{
  "rope_base": 524.0,
  "rope_fraction": 1.0,
  "bias": "none",
  "init": "uniform",
  "beta1": 0.95,
  "seq_len": 768,
  "steps": 7927,
  "dataset": "wikipedia_en"
}
Each number is 500 + 25 x the weight over its row's rms, rounded and kept within 0 to 999. Layers, rows and columns count from 0. Numbers have three digits each. The size before them is the row's rms in percent of the matrix's.

# layer 2 attention query, 576x576, rms 0.0482, rows 319-361, columns 384-447
106:517487527574510527528501532478499480536472469509453486534522482535493521493543500468532517483491504481489523468490555482522460534563494498509502509500549488503527499537445506510492493508514507
098:502533496486461469515504550494505514496470514485499493535476545519508508510497521495471463505512535514480510499494506538513527532519526439524548477488523464516544486495529497478478491504540514
097:498487517539494461497523512526517515499479530483504469529505522499543522513519479481497473484508506502464524505491487550495519514523515445509529497474498490521562504450529524496476491501548496
101:481461511472501484521527517498515481511513504518503446529486500520520461535499513520491491524518526508549487508515512525503502459465472469459466463506510488456472442494484497449502498488457476
100:516456508499476478535520511458527459506535518536525475523442522505472494514540470509486492489496495473496522497542521515476479480519469468511513525495513430472535481546511536504516485463484495
097:524477554518482486511487480479469518533527487507509478482501487465492484498492499459498483498467475515466496540482503476527465515511513531498502498503502495504489537462510492534524480514536502
101:479519550466499493486540494495523487508503475528483485530511503467482521491525487505495487516521529493514486474517518534502490482526499483451488471501512520516517457536496528472466495479536487
106:437507471541516492521539484532498482488504519523506513474487516531466515494514501528503477445512495521548513497471445486494503498470527540498525508510492534507499506561501497546480454518485488
098:545494468521549497547485507513492547519549497491534531479507498510494563498514522490486476542454499509474507491512518497496518528519495494507511477492497495501474515500490485500481501502539509
099:462518504482513473501493487511457467509503481498483504429469459518500510537532499474500481500486470469568492527508462548461506466469524507468522541503466517484488501522507465507530521506484492
089:484473506511465515517514506521507522518455505503506488503482521490463466504543481510499528496542494510488529488534520518517494492465443509527475506479497533530479548501507522527474488488452543
104:473487477492470485522520538476519479504548512539529475499493525505495489497532515534483515479529515507512474494526491513515511491534527506493514500520504488541500502525549505487504475487485510
098:451476499498534439538534498462485525538497516560484472506502523491491441455544499557513513493533492524502527479505508484460510488502490490512488524494486496489483470492547541500537508457474503
100:519477514485556457473483506463531532473503461481469488443484493474504548514498517443496474583452523516483488452465495469527498534504501508503470472514511471500500513497497487437482501479504498
089:447482473480464469539555504519519492488557489515522498533509485538494514529521491480503479503536516482537483484478486535502487514519491492494504490526498494508527519543522479499490483559500489
096:508456481501512494449489503483480508518526476466463524443504514516516499495487512479544547501529516484497494497522455549508483503482517503507524458508483499488483518486503484462495496526478491
097:488482531482474481495523514530468505518544484521490487499508501492485489482552501478528478496486510437537451517546501491512529486551517523477457516499447476511466471465545529496490467464474550
104:518514491487527484504486492491502497492522464477553521508492448460478512552501507505512517550493528499521475494507513508468473477559495465490464493516450532526532499459482480488485473486523482
096:489456511559528481558483503553463505559486521518540493489475512509453484529517456494511490504512475490499485521503503524489495538489512520475511533472493489466511476508521494508501462523504510
099:512467548495525490526480491479497474470422472530514452520494516483483454512500464502502532522491465522449488518502537516484519505481477526520465508509495472489477468508510512477546517465509506
096:496521513522486478518507519544529466499493474478514461561475491497507414495502507499484499537462516480497499482508494535530511508498484462476523525495488546483479486542474484518485512503497486
103:497469518531462453496515493506459464494503491514500489531465491552484511530490498518463469501467484504493503504473508511519517496513511499487586504534481524488489490515484492476484480481531495
101:546498488500508480515494508462518506533522496519533493491499516499466523507487498520511478542511505476470465482509513521548529474514484465478464503493510537488463484483535463520479529468487505
104:477481535549549486546499520479501468516502490499494517480503493539482524454520506477504478492514504527498543518494481457504516535541527539501482506486490475481513461492526480515493514490506486
107:514524536503457496505535450478514510513485483519584525483496502470489493487443486448493498495495487515515489490514512491481529552514487515494477522473483485513463483531512502530477456479521529
106:494526498498484493502512467504534540504472507508526513467507494499504524506486518498471578511481506505514464492479503468524558517544448516495495522502501431573489530494477546467494455499482531
101:487461497525537532508499515515510443492493499501470488516490526506488543569482459528504504527504511489501513501490513511493517563470485510534521471513515532459462512504499517506517500461483540
106:534519492494505500488512532494494508445468481497499486514535520540494549477519471518493516489500522487489530516529529465510516542505481486573537512534469472500502495488520525526516515498507459
109:512515490515482471463464487499488538487507525491491538461484531536526473516443529474507515489506527498490508476471532513513492508503496476515483478487506451557510525510478474522467461520515481
125:531475425546452450527508531478514527470511461499513500539529507479472540513500480502491502530526491480511533521502496476499509549525499549496548513480530471505559528475512487487501489519484507
115:502474504489510516489518479534441490514504487479467507488491512540485476485518490500531491463444537452489526500507504498514514465472488488484543523530496485464497493508525536529499493502476445
117:522450496519494505503513490462512477492553525503468481509545484493513548509482483515497502525524500523541504507448510489503520515493487559477480539509534490516479481481496483505499512512480527
118:500490512495479539487548485511519487513480537473522508488485531451446524514505462475545519478483499475523506510537504524485490479507493537482542495479506504512505524508531532493493463479465482
105:531486498508504470492519530481486528497532499514509544541490526471496486476486525496504500518447480508503514516461490511516487545497479504498455505520497512500482549483512514525491498502559508
106:488485479491507504473501515479507524509499547525460517491501503494463539458521533460501507542485476494503498499511486480512455497499545467503530512534523528486501534460535483513492500509500481
094:510555490551514440497474506550476532513467491486503501519528505530500519507503526464518489457492470508502530509490514499516485545479507467490526481498457484491544516493496516500507501511538502
101:523541479481496456486493508522500504511477474489518512518495511498527511514517473498519511505501522559478546520522501457504498520544532496509485502464502480525554483519539562487472504463507520
083:471489509479489497445511510478486503507506534517544507504501520437475465470466461501503578527526479478476510481513502473490458481514483537528433535497492502519460527505526479536507462487487507
085:531529482516494508468475470447500555533530487463476518488493528469518499478458518484505500494428510506493502508511493493465530519494476463503483482473486474467442521478484485529491506518535547
092:484514527499524506486531520529514545476514524494485484489485534520510492485524495534511458512485511546514547487447496486488491528528514517537491465493506482523519506511488537505496510536524497
093:497476476513468519493505498511477514491499532467439474534536469513537541456484521544516532516461479465490537488567501476524499515514484477525459490514481494476473527502531478477511551499481492
096:462479519489520476482552522514499480528427512520464465522485557516479477510519469510447483490536493505506509488488503542512488449490513540553553530481487501526468475531456503505504478474500504
096:465477488512507477491501516492537507473520480516537513528479496494530486467535458512515469491538494515518459482507483542476521467508478501491537508480519466478509479522487513466503504462496504